Weights of a small transformer language model.
Architecture: LayerNorm before each block, rotary positions, biases, tied embeddings.
Each number is 200 + 20 x the weight over its row's rms, rounded and kept within 0 to 999. Layers, rows and columns count from 0. The size before them is the row's rms in percent of the matrix's.

# v: layer 8 attention value, 64x128, rms 0.2, rows 60-63, columns 0-127
# o: layer 8 attention output (transposed), 128x128, rms 0.181, rows 92-95,124-127, columns 0-127
# up: layer 8 MLP up, 1024x128, rms 0.193, rows 0-20, columns 0-127
# down: layer 8 MLP down (transposed), 1024x128, rms 0.198, rows 0-20, columns 0-127
v60,106,228,200,211,206,228,231,199,198,202,179,184,202,198,198,183,185,169,210,210,242,152,229,174,193,186,202,227,252,195,193,159,162,217,192,176,234,240,176,238,223,202,207,181,199,190,228,204,213,205,206,183,194,213,212,231,170,187,234,204,210,172,211,190,190,232,190,194,208,209,181,191,195,199,197,170,217,203,194,202,185,187,204,147,206,169,216,204,181,176,213,216,191,178,169,204,198,197,197,204,212,158,206,220,187,171,226,206,183,192,213,181,194,211,209,215,162,203,197,209,236,198,173,197,228,185,207,200,222
o92,110,146,227,183,238,224,185,215,192,180,201,229,204,213,205,180,193,180,219,204,182,213,208,173,189,154,166,188,210,218,167,183,232,206,201,192,187,219,167,185,186,228,240,235,226,202,208,195,200,213,182,188,190,198,175,190,213,262,169,209,197,187,224,200,202,184,199,207,198,221,217,171,249,185,198,205,172,204,166,187,208,236,211,182,208,183,198,165,181,209,194,209,189,202,176,184,217,188,186,175,215,186,226,217,173,205,219,192,201,181,207,214,165,207,219,183,186,219,189,193,194,233,189,195,204,198,210,220,192
o124,088,181,191,196,199,155,210,210,204,199,202,236,167,177,205,245,204,254,240,173,196,206,210,209,224,236,215,182,186,191,194,213,231,195,221,216,173,172,191,203,188,187,175,204,182,184,172,164,210,199,226,237,182,218,229,204,187,194,197,202,195,215,183,225,190,186,217,224,177,183,179,200,189,184,176,197,180,204,215,141,194,187,195,199,196,196,225,217,197,233,181,198,201,210,187,189,188,232,228,220,182,218,197,194,248,187,186,215,204,218,211,185,211,195,201,214,216,173,204,219,187,190,220,175,198,220,187,150,195
v61,107,198,198,219,163,248,190,188,208,186,191,167,200,209,194,202,184,180,197,210,186,238,213,193,187,185,251,255,188,230,186,219,213,227,254,192,203,244,218,178,211,211,220,202,181,200,179,192,189,217,189,187,196,223,180,187,190,188,183,223,219,185,190,188,189,218,197,216,202,228,209,177,172,175,185,171,196,209,184,211,204,215,192,176,192,208,203,185,214,171,218,188,241,188,234,162,213,181,209,238,215,185,205,198,202,212,216,213,170,188,201,210,177,213,201,215,181,185,216,171,189,175,157,226,194,187,193,204,223
o93,116,211,177,224,221,183,169,189,181,214,204,184,178,185,199,207,207,179,183,194,176,226,185,192,222,181,171,203,178,227,179,173,215,215,168,205,208,226,191,197,206,184,212,177,171,228,192,204,172,227,196,200,255,200,206,185,191,186,201,203,206,191,224,181,172,177,182,199,210,203,191,238,217,176,197,166,186,208,226,210,221,218,201,171,197,206,225,166,183,203,198,174,223,203,166,215,180,161,192,224,230,170,171,175,200,204,175,172,202,212,229,196,209,226,163,195,213,209,191,185,161,216,219,208,186,165,169,218,214
o125,094,222,194,150,232,182,194,220,225,213,181,203,200,187,219,186,192,216,203,202,194,182,194,179,210,193,152,147,198,203,204,163,178,191,201,234,191,182,203,192,158,216,173,235,213,195,171,210,202,186,225,213,187,185,203,230,199,195,214,208,201,241,191,219,232,182,195,225,197,164,182,212,192,202,219,196,225,225,179,196,147,167,190,193,205,191,164,210,188,236,216,210,182,186,209,199,216,189,239,190,208,214,221,205,199,198,194,194,180,180,203,192,212,159,211,186,212,166,169,190,201,211,217,185,218,221,168,184,208
v62,090,151,206,213,176,220,198,173,188,206,205,189,165,193,215,198,233,188,206,204,218,184,208,219,214,198,184,199,182,192,191,231,196,218,188,194,252,216,218,207,208,219,186,205,136,198,188,181,201,200,203,211,180,194,218,186,214,191,200,188,200,223,199,187,193,230,197,211,184,223,220,220,223,197,241,209,215,216,240,212,164,207,173,215,223,220,198,182,191,151,205,225,230,137,198,156,186,182,205,221,203,224,203,196,180,189,204,198,240,203,180,222,166,198,193,211,198,198,203,195,172,199,217,232,187,201,184,219,194
o94,097,191,181,241,169,222,225,232,166,229,186,211,229,199,193,206,208,183,202,222,191,227,165,160,199,189,216,213,169,209,165,227,213,185,182,217,184,220,186,215,222,205,194,178,204,202,190,199,190,155,195,219,215,188,187,176,190,200,165,207,188,192,194,225,228,215,236,213,180,191,184,212,183,179,195,173,203,201,175,231,189,202,214,184,184,189,204,227,197,193,213,187,195,185,216,186,235,183,163,196,224,203,190,236,233,206,183,188,203,228,192,239,228,185,208,186,239,178,164,213,193,181,192,172,198,218,170,211,189
o126,100,213,157,176,200,198,193,188,226,189,210,174,215,201,198,163,224,187,165,222,202,221,208,239,216,193,197,217,198,192,222,201,190,208,192,196,211,210,193,172,179,186,190,221,190,182,191,176,182,147,212,201,210,198,203,237,223,172,205,197,191,193,228,174,201,137,209,216,217,202,189,196,169,204,149,210,200,187,165,197,257,222,190,228,170,195,201,191,197,204,195,218,193,222,191,204,198,190,239,189,170,182,217,191,175,219,201,171,165,204,180,214,178,223,204,190,175,212,203,218,195,202,195,234,205,207,231,178,198
v63,088,168,230,214,205,229,180,192,199,204,218,204,222,184,180,224,204,186,206,189,186,170,198,177,201,214,193,194,183,224,189,173,175,192,218,181,155,195,192,157,211,198,233,215,209,190,195,210,204,210,205,200,204,198,185,226,183,205,197,219,148,229,208,195,189,205,191,217,182,204,210,216,199,182,190,214,215,186,185,223,189,171,222,233,245,199,223,197,194,189,223,171,201,152,199,206,205,239,202,186,158,184,173,200,197,210,210,192,172,219,221,179,209,225,235,217,234,166,201,192,234,214,230,211,170,227,236,190,225
o95,106,227,201,207,193,201,191,164,187,187,196,221,220,177,179,203,172,201,211,194,177,205,210,204,168,196,229,170,183,180,198,198,227,194,221,192,177,223,164,219,181,195,228,219,246,224,214,169,195,195,191,179,202,221,176,190,216,186,185,174,219,192,173,158,238,210,197,192,199,230,215,187,196,209,214,208,175,198,221,200,203,204,162,199,175,211,186,203,217,224,184,199,212,224,207,221,181,211,161,197,180,212,212,211,224,233,187,230,191,156,219,178,225,239,232,171,170,225,195,223,229,206,186,226,216,218,186,216,211
o127,097,212,166,175,233,214,210,174,209,215,182,160,219,197,226,188,197,191,199,172,225,196,193,201,213,206,219,178,241,209,191,217,227,192,172,189,214,187,249,222,208,181,155,208,186,191,193,221,188,226,230,192,215,184,178,205,199,169,214,187,198,215,191,228,226,157,203,200,210,227,186,210,214,213,218,205,196,192,215,217,228,162,196,231,203,183,202,205,176,195,204,179,169,191,202,184,220,190,212,172,229,213,203,198,194,173,204,192,219,223,197,235,172,151,206,237,199,217,212,218,180,151,209,178,193,205,181,191,192
up0,103,205,224,201,221,196,175,180,212,156,204,219,192,196,201,199,210,176,192,203,202,208,181,193,196,230,171,203,152,204,171,190,190,171,217,218,187,201,205,216,178,193,186,177,214,193,198,178,235,187,163,215,199,151,213,180,218,234,177,212,221,190,218,218,178,229,190,202,206,175,189,184,217,224,223,192,218,204,230,207,208,181,179,223,169,201,216,218,243,237,189,190,198,208,246,182,185,213,214,152,217,193,210,175,172,239,207,188,203,215,186,215,186,186,175,203,245,177,201,206,178,197,211,212,206,227,224,198,212
down0,096,180,193,179,207,184,183,187,181,187,243,218,206,231,221,186,202,198,206,191,198,220,244,191,209,216,177,222,207,233,218,204,175,170,201,203,172,196,195,209,183,198,213,156,206,171,205,205,230,226,198,224,236,183,213,232,193,213,181,207,189,179,206,198,177,211,215,210,214,200,184,149,194,208,188,196,174,190,251,193,212,188,178,214,229,217,197,220,218,203,195,190,202,184,209,202,202,192,252,218,219,177,164,196,201,192,196,240,203,209,227,243,188,238,195,218,187,205,214,234,196,187,214,213,227,194,233,207,160
up1,105,179,175,180,214,219,157,213,229,208,191,184,142,237,219,200,192,220,180,188,238,158,148,182,207,208,202,183,192,196,207,221,199,197,183,179,229,217,213,221,217,187,192,222,178,211,171,232,216,210,211,196,204,190,212,206,228,205,221,216,227,180,186,165,204,196,213,159,189,207,215,171,208,170,186,198,197,213,173,166,181,200,202,196,221,196,209,198,202,231,196,197,230,193,232,236,190,229,212,224,212,230,182,216,196,195,187,185,173,193,183,188,184,201,183,192,200,198,220,168,207,226,181,234,182,219,202,202,221
down1,099,205,184,186,205,200,216,217,184,194,201,205,201,191,207,203,194,221,186,226,202,214,203,195,173,218,215,158,194,197,229,198,201,167,244,176,205,212,177,213,216,177,198,183,226,223,239,233,236,196,214,168,198,183,224,181,210,208,210,210,199,221,169,246,221,171,192,173,201,193,226,186,219,191,231,195,158,203,210,188,182,180,164,207,187,206,210,207,159,180,189,236,217,219,219,220,191,212,146,211,215,166,189,169,199,191,194,204,200,232,219,186,201,198,191,223,217,195,183,211,165,217,194,196,182,218,246,193,212
up2,103,230,207,207,200,209,191,191,228,208,220,222,221,210,198,216,192,228,216,212,176,197,224,220,208,213,226,206,174,194,166,191,215,221,190,216,205,209,171,187,200,211,219,170,189,194,219,196,149,152,206,245,164,174,192,204,203,202,235,215,171,159,194,163,206,203,185,221,214,212,195,244,192,212,177,178,201,219,206,210,199,210,210,219,185,204,226,198,172,192,205,223,222,202,204,197,183,209,234,205,200,181,223,212,204,237,198,244,203,178,211,170,191,193,195,216,235,204,162,191,195,199,156,172,182,202,226,182,221
down2,093,233,186,206,222,207,166,215,233,247,194,175,186,201,205,213,205,200,214,169,208,187,187,165,200,214,224,162,185,200,208,189,209,185,198,186,238,184,193,208,182,183,227,196,223,216,172,214,236,219,187,176,208,204,169,225,190,181,181,214,195,193,196,167,217,218,201,181,200,192,223,213,195,165,217,196,239,173,221,203,175,233,185,182,223,218,188,228,208,221,183,193,179,215,183,185,212,202,195,191,219,185,209,160,189,181,168,140,198,232,181,188,189,212,201,244,196,183,237,190,217,192,210,212,203,189,182,187,205
up3,097,195,185,202,171,195,214,216,190,186,213,212,186,174,213,216,221,207,186,189,191,196,228,208,197,177,212,171,209,181,213,214,206,225,249,168,189,169,193,192,165,214,230,202,230,188,198,189,213,200,216,212,219,202,182,195,224,199,203,170,196,160,217,168,250,186,216,187,207,178,211,166,193,182,182,236,195,207,189,193,232,205,195,187,169,177,243,216,196,208,206,191,203,246,229,231,206,203,230,215,204,193,188,219,180,196,210,214,172,180,169,243,178,201,199,214,190,227,226,232,230,189,194,170,201,198,195,233,191
down3,089,199,205,203,219,217,203,167,217,184,201,206,212,172,198,196,226,183,179,198,207,243,205,187,225,227,221,214,248,202,214,206,170,208,197,180,215,209,192,208,172,203,198,180,192,210,175,191,173,184,200,212,170,196,214,217,169,187,178,225,189,200,198,238,208,168,204,197,209,194,208,176,224,199,199,210,177,184,211,220,167,154,199,232,239,201,189,166,223,164,178,176,206,218,181,204,201,196,200,212,205,178,204,194,206,214,218,194,135,216,211,181,190,174,195,208,214,174,203,148,202,189,240,212,193,241,197,173,208
up4,102,175,186,211,203,206,195,188,176,177,195,221,214,208,241,233,222,210,216,201,175,198,191,230,201,196,185,214,195,176,232,205,193,166,224,205,210,208,179,216,231,237,159,204,200,187,207,180,213,197,186,188,195,228,183,173,185,200,168,248,218,214,172,144,179,200,183,222,179,194,193,204,197,176,169,184,210,187,194,204,215,193,218,187,198,248,200,191,211,183,176,200,199,208,197,174,194,238,211,199,178,192,145,216,183,238,185,211,199,156,197,177,211,181,199,217,204,198,239,200,183,207,214,207,192,166,210,207,180
down4,101,174,202,157,186,174,179,195,228,195,214,210,229,206,216,218,204,176,199,221,231,226,171,197,183,199,193,209,201,242,198,246,233,198,181,205,216,207,209,175,226,194,196,172,173,201,186,192,170,189,219,195,229,200,204,219,208,198,204,177,197,226,230,212,230,189,179,210,205,216,183,184,203,236,157,208,185,205,212,208,219,178,196,216,192,174,199,209,203,178,206,196,189,194,182,206,213,179,215,191,152,191,208,181,191,191,196,184,203,184,226,193,219,182,176,195,127,198,164,204,219,187,161,202,227,230,187,231,212
up5,090,234,234,226,202,208,203,216,208,165,207,199,163,204,207,209,251,214,174,211,174,199,195,201,192,170,203,217,215,170,222,222,178,183,214,210,178,183,198,214,221,203,247,217,226,199,196,195,187,182,245,213,191,173,187,231,221,198,254,186,201,166,212,216,206,157,211,225,190,171,174,188,209,212,214,188,215,218,229,217,198,188,165,176,182,204,246,196,203,206,206,184,204,197,197,215,217,236,201,200,184,173,204,165,205,192,196,195,222,195,177,201,173,211,176,231,194,205,208,212,199,187,182,191,184,184,217,169,221
down5,087,195,221,182,197,194,158,223,198,182,220,207,208,202,193,217,168,178,217,199,196,172,209,236,204,192,214,179,205,214,146,188,184,252,187,193,192,223,190,181,197,180,171,220,216,207,241,209,206,219,147,176,209,196,191,220,198,203,203,204,190,234,226,202,192,179,173,168,205,198,179,187,183,218,169,149,178,191,183,205,188,218,184,223,184,213,225,193,192,189,179,197,211,205,194,224,180,224,208,208,202,213,195,218,195,183,203,195,226,213,214,184,233,217,238,186,197,170,161,194,213,192,232,215,152,206,200,193,179
up6,103,176,206,203,221,226,222,205,187,171,181,178,199,163,222,187,181,205,200,213,206,201,202,184,221,224,233,210,200,212,200,204,199,171,197,179,213,155,186,236,217,191,217,204,218,174,190,235,215,190,190,175,160,182,198,206,211,192,220,207,212,232,198,197,197,213,204,189,179,188,173,192,225,187,180,191,196,166,180,205,191,205,160,204,178,212,215,179,205,234,187,196,169,174,200,237,170,233,182,174,232,195,204,196,210,201,214,192,193,205,219,182,225,158,207,177,195,212,192,204,165,236,188,225,237,216,247,195,162
down6,096,206,186,181,182,177,209,204,190,203,194,228,193,218,192,203,193,196,200,185,190,218,200,224,175,148,147,220,174,188,192,169,219,216,193,205,178,185,161,229,215,228,199,215,196,225,212,204,172,208,178,217,231,195,191,208,170,190,192,169,180,169,232,168,216,182,186,207,202,201,185,208,201,186,173,177,200,180,231,183,178,222,219,207,225,215,176,178,205,237,209,210,215,217,224,210,241,169,166,202,184,178,219,204,192,200,165,212,204,204,191,225,154,219,194,194,225,200,178,169,205,178,227,170,203,214,210,200,181
up7,102,195,219,208,227,167,216,181,177,225,220,204,183,177,237,187,210,204,177,183,222,209,191,185,181,189,181,207,184,233,190,212,201,234,214,215,187,183,205,169,192,197,207,201,188,165,225,176,201,235,204,228,206,181,177,200,164,192,220,209,211,222,216,188,184,149,169,205,193,196,223,167,208,198,213,187,168,155,239,175,195,163,219,207,217,183,215,192,206,189,194,227,199,182,192,181,195,224,205,208,195,198,222,213,180,195,227,216,224,166,208,178,181,201,170,203,185,215,193,242,204,178,220,253,206,223,186,203,203
down7,104,181,254,208,167,222,185,214,183,193,195,214,189,200,184,196,166,202,223,250,208,202,211,205,215,193,211,191,198,209,210,215,196,202,239,185,174,192,200,219,161,207,168,210,190,203,213,219,177,207,192,204,187,188,218,197,196,224,197,172,210,216,222,246,192,233,183,176,173,185,195,193,178,188,198,213,184,220,184,192,224,259,183,203,208,196,197,158,200,196,195,171,188,216,157,210,187,223,196,170,227,249,179,218,207,221,172,208,220,200,212,171,195,202,221,186,223,212,172,197,179,192,190,202,209,230,188,201,163
up8,092,207,201,211,178,206,194,184,188,176,196,211,217,226,228,212,204,217,215,237,178,171,234,195,186,207,199,200,171,230,198,208,194,224,228,199,203,189,229,247,172,229,183,218,209,174,210,224,179,189,239,183,208,213,194,220,220,191,192,205,196,193,179,175,203,220,215,177,211,160,199,205,226,186,225,189,151,211,241,209,203,180,226,184,206,241,169,198,190,182,208,165,233,184,210,222,184,214,191,196,212,225,229,187,200,213,209,205,204,165,228,205,209,185,207,201,204,178,183,169,169,192,168,215,202,178,190,157,210
down8,102,223,167,182,196,199,194,197,238,240,178,229,192,224,204,181,201,198,213,202,192,164,214,216,200,206,163,235,210,202,189,188,221,196,191,229,183,201,197,233,167,219,205,227,193,235,192,200,190,206,221,183,213,204,156,244,191,195,186,172,182,210,203,194,234,189,186,197,173,194,189,179,214,206,217,222,211,216,169,170,169,201,208,224,184,226,195,207,196,225,201,233,210,184,164,258,194,199,175,191,193,184,210,215,189,200,197,208,197,202,202,197,179,221,190,145,166,200,218,201,200,207,233,223,199,179,202,236,215
up9,101,199,235,180,197,185,193,221,211,232,212,254,204,188,219,218,196,222,210,220,170,196,188,226,204,211,198,203,196,170,166,206,184,208,194,184,234,222,199,161,189,231,173,199,207,196,207,190,217,191,206,151,225,165,179,219,200,204,195,217,191,217,197,192,200,213,182,204,247,216,215,192,215,188,222,179,161,219,205,224,188,214,208,208,216,163,211,193,188,208,173,149,182,220,170,174,184,209,212,165,198,166,152,192,198,169,169,219,203,215,223,215,201,198,205,202,187,189,232,205,176,174,198,207,211,219,207,198,200
down9,110,213,177,212,187,212,198,237,187,215,189,207,213,231,215,203,179,211,220,219,170,220,175,161,207,219,226,191,215,226,237,202,198,195,193,178,180,185,182,211,207,185,211,197,207,224,243,217,202,236,193,235,189,179,178,206,225,203,211,238,193,205,182,188,213,187,195,175,208,216,204,149,200,188,215,159,184,217,228,187,230,209,210,215,188,181,213,194,165,198,186,170,193,205,180,192,201,187,221,202,189,215,207,181,201,182,191,208,225,202,178,181,203,127,168,199,215,194,189,213,216,178,244,208,208,163,215,184,201
up10,106,198,163,213,184,169,214,201,218,225,205,172,220,199,206,208,198,206,185,213,205,193,201,211,201,199,214,182,200,175,201,175,170,222,232,197,214,194,179,209,210,222,185,245,222,178,170,199,208,195,218,161,190,224,217,214,208,213,225,191,196,197,151,198,215,221,205,206,181,210,196,203,223,234,216,178,224,122,209,202,188,201,203,157,211,222,194,196,212,248,239,215,185,197,218,221,184,219,191,186,190,208,179,198,184,198,191,171,214,206,178,235,214,239,185,173,193,195,175,201,169,207,229,179,189,182,185,211,193
down10,115,192,188,238,204,210,188,208,207,213,172,159,162,189,201,213,184,224,206,206,217,206,220,245,195,207,213,216,226,219,212,190,208,206,219,199,205,200,186,202,235,201,224,205,222,210,195,181,215,194,187,164,202,211,207,226,210,200,195,207,166,217,196,220,207,246,229,206,213,162,164,188,226,196,193,159,236,204,186,171,198,242,203,174,180,183,222,222,229,201,188,182,212,154,172,190,199,205,188,222,214,204,175,185,199,190,206,202,241,200,193,212,171,207,240,198,223,252,203,190,174,199,216,186,197,214,203,202,169
up11,106,190,216,209,224,200,199,175,197,203,201,204,202,199,229,203,220,220,227,176,199,209,164,191,162,192,197,183,160,220,189,220,191,207,186,228,233,228,217,201,212,200,232,228,158,182,195,175,225,218,174,229,179,186,172,219,211,182,191,195,195,180,182,199,194,236,210,199,179,192,178,230,206,188,189,192,219,211,198,181,162,202,198,234,198,230,216,174,210,203,210,196,180,195,205,195,182,240,208,219,182,196,193,204,179,235,225,174,166,178,216,214,238,222,207,203,175,191,196,186,199,176,185,182,217,236,197,171,142
down11,102,200,192,201,175,238,184,230,173,198,181,203,180,193,193,209,187,185,228,186,198,156,209,205,202,192,242,192,210,230,197,175,191,179,226,222,237,208,226,211,202,197,203,216,180,188,222,189,214,205,220,185,196,194,183,198,217,208,219,198,188,179,181,195,220,156,229,203,181,159,180,222,186,232,268,195,208,187,198,142,183,211,239,198,202,212,203,178,206,196,182,187,199,206,179,204,210,219,189,206,228,225,209,207,185,204,188,203,222,155,202,217,214,219,210,200,243,176,200,180,218,211,203,217,174,185,223,197,230
up12,088,197,224,179,208,166,194,209,177,193,228,208,197,178,210,188,190,148,187,215,225,172,189,197,177,187,194,182,213,193,171,210,219,203,206,201,203,198,192,192,174,172,200,161,170,209,207,209,186,219,238,184,198,173,147,189,212,239,198,206,208,205,163,184,221,235,193,174,219,239,191,180,216,181,217,156,212,218,217,218,196,205,245,221,218,185,191,193,220,185,178,190,224,218,209,217,202,191,231,195,202,223,210,231,227,207,188,165,203,183,207,190,207,207,173,226,210,166,186,204,189,183,187,197,222,198,239,185,185
down12,092,194,207,213,218,203,193,190,281,226,199,246,199,212,203,187,214,198,202,235,216,215,220,195,207,221,181,175,192,235,202,200,205,220,164,157,211,179,209,220,205,229,198,196,218,193,198,202,208,208,194,189,197,219,195,205,202,186,200,189,157,170,189,232,232,179,210,225,213,209,157,201,191,205,155,208,190,168,187,216,191,183,206,205,199,229,218,185,186,183,188,193,211,170,244,202,183,223,180,221,200,190,194,186,185,182,217,224,184,212,193,218,167,189,204,199,198,194,198,233,213,235,166,232,192,210,207,200,231
up13,106,193,186,206,197,194,179,192,199,194,235,242,192,216,200,239,193,205,175,226,154,178,193,225,180,172,185,218,191,185,190,215,188,207,210,185,173,201,190,163,216,205,184,194,237,195,198,175,202,183,219,205,192,189,198,178,243,212,169,212,200,203,198,166,187,177,186,177,221,150,186,176,236,199,184,191,191,193,199,222,221,214,209,241,205,219,199,173,256,239,142,234,205,220,198,201,195,192,210,188,209,188,194,210,203,201,208,232,178,240,177,195,180,199,177,204,189,213,204,185,207,200,186,201,185,175,200,198,193
down13,099,216,221,228,212,188,221,192,193,184,145,190,181,236,245,200,250,219,192,195,208,207,223,201,165,237,216,199,220,200,159,153,204,197,171,209,210,199,216,206,224,219,229,215,212,202,205,185,208,193,211,238,223,205,194,236,205,194,195,209,208,204,189,203,203,187,191,212,217,224,197,159,187,215,187,209,195,150,219,228,211,205,193,189,192,188,211,197,210,185,202,190,201,190,192,186,222,159,191,219,154,216,204,196,219,184,198,198,175,169,172,189,172,181,209,226,199,203,187,217,236,199,208,183,219,182,163,179,193
up14,103,165,200,206,214,216,186,211,189,230,181,191,204,216,190,195,224,202,177,186,161,185,178,241,207,183,237,199,171,201,227,202,197,226,244,178,210,244,185,192,192,204,221,199,210,205,222,222,195,187,209,194,176,190,227,232,189,152,196,181,264,191,204,206,217,184,216,174,218,213,177,204,247,226,221,192,233,200,195,192,195,206,236,214,173,196,189,201,214,204,182,153,171,193,172,230,161,193,185,198,178,193,196,219,193,202,196,195,211,209,219,183,197,201,200,227,199,194,208,185,229,178,193,182,214,220,194,207,186
down14,103,223,169,225,189,218,197,238,223,192,206,211,207,173,182,210,205,196,244,202,199,176,185,188,225,199,242,181,221,232,219,173,189,207,230,213,177,240,187,199,224,229,205,233,186,198,200,186,214,229,203,199,175,188,191,252,211,188,219,206,204,189,224,223,206,210,180,197,200,233,236,189,157,184,197,229,192,231,204,202,206,211,240,172,243,203,171,173,204,198,184,199,181,195,193,166,180,213,219,187,220,212,201,218,183,212,174,169,210,227,216,217,201,190,202,199,184,186,170,196,218,168,198,197,179,198,199,194,178
up15,102,202,179,207,197,194,214,183,177,212,181,232,216,207,203,211,215,172,191,174,222,210,234,184,173,204,180,202,203,232,175,221,179,176,226,196,223,194,186,161,223,176,213,240,222,200,219,193,199,171,203,164,172,227,240,194,191,206,205,214,189,236,233,172,169,175,180,216,192,228,180,174,208,230,223,193,187,170,200,256,219,205,206,156,182,215,211,183,198,229,196,217,177,162,200,184,218,214,208,208,208,226,213,207,228,181,200,208,186,197,192,204,214,232,188,192,196,212,213,186,192,190,183,195,182,195,190,206,236
down15,106,204,170,214,209,213,191,218,173,207,189,210,203,205,210,183,182,224,201,199,158,224,229,195,184,233,198,220,216,210,200,200,189,214,185,232,175,210,194,202,207,202,189,214,218,197,204,193,214,197,201,180,206,226,185,224,197,182,220,209,253,225,184,220,215,181,188,195,171,180,191,195,227,168,148,203,139,193,218,177,209,218,190,225,199,204,201,203,194,209,206,194,244,217,179,197,184,216,232,214,170,234,173,222,183,204,168,177,191,157,229,225,220,208,190,220,210,175,209,198,222,222,166,221,198,172,170,187,183
up16,091,188,186,218,195,200,186,177,209,193,180,220,239,168,228,181,223,168,225,204,191,200,206,212,211,178,200,179,207,203,212,211,218,184,195,219,141,188,200,207,223,189,187,185,217,215,197,224,186,163,225,207,202,197,211,237,191,206,187,223,215,214,207,182,214,206,177,191,164,242,191,210,219,216,174,199,196,200,190,180,210,180,198,216,203,229,194,182,208,207,220,208,215,194,218,189,171,195,174,210,165,215,193,228,206,206,102,211,216,220,192,211,185,182,165,211,201,189,185,224,202,197,204,186,176,235,225,194,191
down16,091,220,203,194,211,206,178,195,202,192,228,136,171,211,193,190,185,201,197,213,215,191,199,202,197,187,219,219,200,195,191,247,204,191,209,218,222,186,157,226,221,183,206,232,186,182,189,209,221,242,202,203,225,218,190,178,233,237,201,179,217,206,203,233,191,215,184,196,229,168,198,160,199,242,195,210,198,166,194,183,209,226,215,220,200,221,167,201,198,177,207,170,185,172,221,218,213,158,202,213,187,177,207,187,191,160,220,201,219,197,246,181,218,187,212,189,183,205,237,202,176,187,194,199,209,184,184,211,183
up17,101,213,157,210,183,198,191,196,203,163,210,274,186,205,233,250,197,210,192,195,189,190,227,184,189,218,201,231,186,215,199,172,185,240,206,232,192,204,179,215,212,199,204,199,222,205,197,191,165,206,184,200,205,171,206,215,186,222,207,215,195,197,211,174,200,228,199,201,197,205,214,213,159,182,196,224,198,216,159,203,205,201,193,170,205,180,195,217,207,171,195,188,193,180,194,201,214,224,227,243,185,215,198,195,209,205,203,166,206,190,161,230,249,218,221,202,157,214,194,198,240,192,205,207,182,223,217,187,202
down17,098,224,210,171,157,171,221,208,225,219,202,180,224,165,212,172,216,207,242,187,191,209,200,228,221,222,198,171,192,219,190,181,203,187,191,187,164,196,210,178,205,209,212,188,188,208,169,215,235,175,198,184,235,200,180,219,191,197,191,190,216,201,185,178,186,238,214,232,227,249,174,177,192,204,195,188,233,197,243,222,177,200,185,247,203,185,212,215,214,216,209,211,185,171,195,195,197,194,174,183,194,193,207,223,157,174,159,191,193,193,218,222,201,163,196,179,194,199,216,215,213,186,215,208,199,203,207,172,199
up18,091,194,196,201,198,220,189,164,183,183,210,213,190,163,180,171,208,200,215,222,226,205,181,180,197,192,198,222,215,231,168,188,250,214,179,184,234,162,204,160,215,202,190,182,169,216,182,176,201,202,203,201,198,183,202,188,175,238,222,146,244,206,171,185,184,200,220,185,161,166,180,201,203,214,198,200,198,188,185,212,189,208,207,192,200,198,227,225,202,209,197,204,215,222,182,211,197,234,236,186,224,188,235,207,218,158,178,203,206,149,164,191,200,214,190,195,192,218,198,192,190,184,225,205,201,218,196,209,192
down18,098,235,190,213,207,249,184,235,204,199,193,192,226,180,186,196,223,207,228,200,210,205,187,188,200,188,219,175,227,178,190,244,205,189,196,215,186,201,235,209,169,203,168,193,181,196,212,192,214,245,194,201,232,149,180,192,214,180,217,217,194,211,187,212,242,205,191,228,197,197,222,216,192,211,200,206,206,203,196,188,218,249,161,198,197,195,184,184,200,188,238,190,205,170,198,188,181,214,182,180,205,209,146,174,189,218,201,243,185,228,228,164,204,176,201,178,216,217,174,203,203,202,187,198,170,206,202,221,212
up19,094,189,193,191,182,174,221,192,201,190,200,200,203,201,214,180,218,233,200,195,183,130,213,184,187,198,206,223,211,197,217,241,204,195,220,240,204,194,204,209,187,198,179,157,176,192,195,196,221,242,204,214,194,201,222,193,174,205,216,207,207,211,176,208,202,196,180,219,163,201,199,180,190,203,186,203,216,211,195,208,177,215,256,198,255,203,195,145,205,213,216,195,188,246,227,164,200,213,187,213,205,196,180,164,189,201,206,200,230,186,187,207,216,217,199,194,231,181,204,178,185,179,170,180,211,163,221,196,219
down19,089,222,211,204,201,200,176,236,190,194,181,186,209,173,227,206,205,163,201,197,176,215,195,224,161,203,216,215,215,203,188,178,220,203,181,187,223,237,182,223,223,238,227,174,221,184,187,230,183,195,201,192,211,169,190,213,198,218,177,256,182,194,189,176,204,216,194,203,222,188,180,199,192,198,193,205,155,205,206,245,196,194,196,218,201,149,205,175,233,224,198,178,234,197,190,255,200,185,204,201,199,201,222,195,232,198,208,201,186,167,226,188,205,179,233,188,178,192,218,202,230,210,165,202,203,186,199,208,180
up20,101,183,196,207,227,220,201,183,178,234,187,186,193,219,208,223,179,194,228,189,198,190,212,196,171,193,190,217,198,191,196,215,189,176,252,229,175,215,211,185,213,187,151,235,196,199,171,209,235,211,201,196,220,242,199,177,187,163,184,189,219,168,242,195,194,209,190,218,197,198,225,215,194,192,189,199,177,169,226,198,190,236,204,196,236,153,192,214,209,206,216,193,201,189,183,193,203,181,215,213,214,179,224,193,221,196,175,166,218,193,222,183,249,196,196,189,205,166,207,167,217,224,191,180,177,186,214,234,214
down20,098,200,172,229,161,168,213,195,186,239,220,236,148,211,200,194,192,226,184,208,210,231,224,184,224,189,196,171,188,190,186,178,217,197,226,199,172,219,180,216,186,182,178,201,230,182,203,179,211,250,219,198,195,202,197,161,201,200,200,226,212,170,180,185,188,187,188,214,222,187,217,241,244,187,195,198,214,203,204,158,170,196,205,197,201,202,201,232,215,204,219,188,219,224,196,185,182,225,244,216,177,184,222,196,230,197,188,215,207,202,201,194,174,208,180,219,204,190,177,187,205,185,197,206,177,218,170,237,212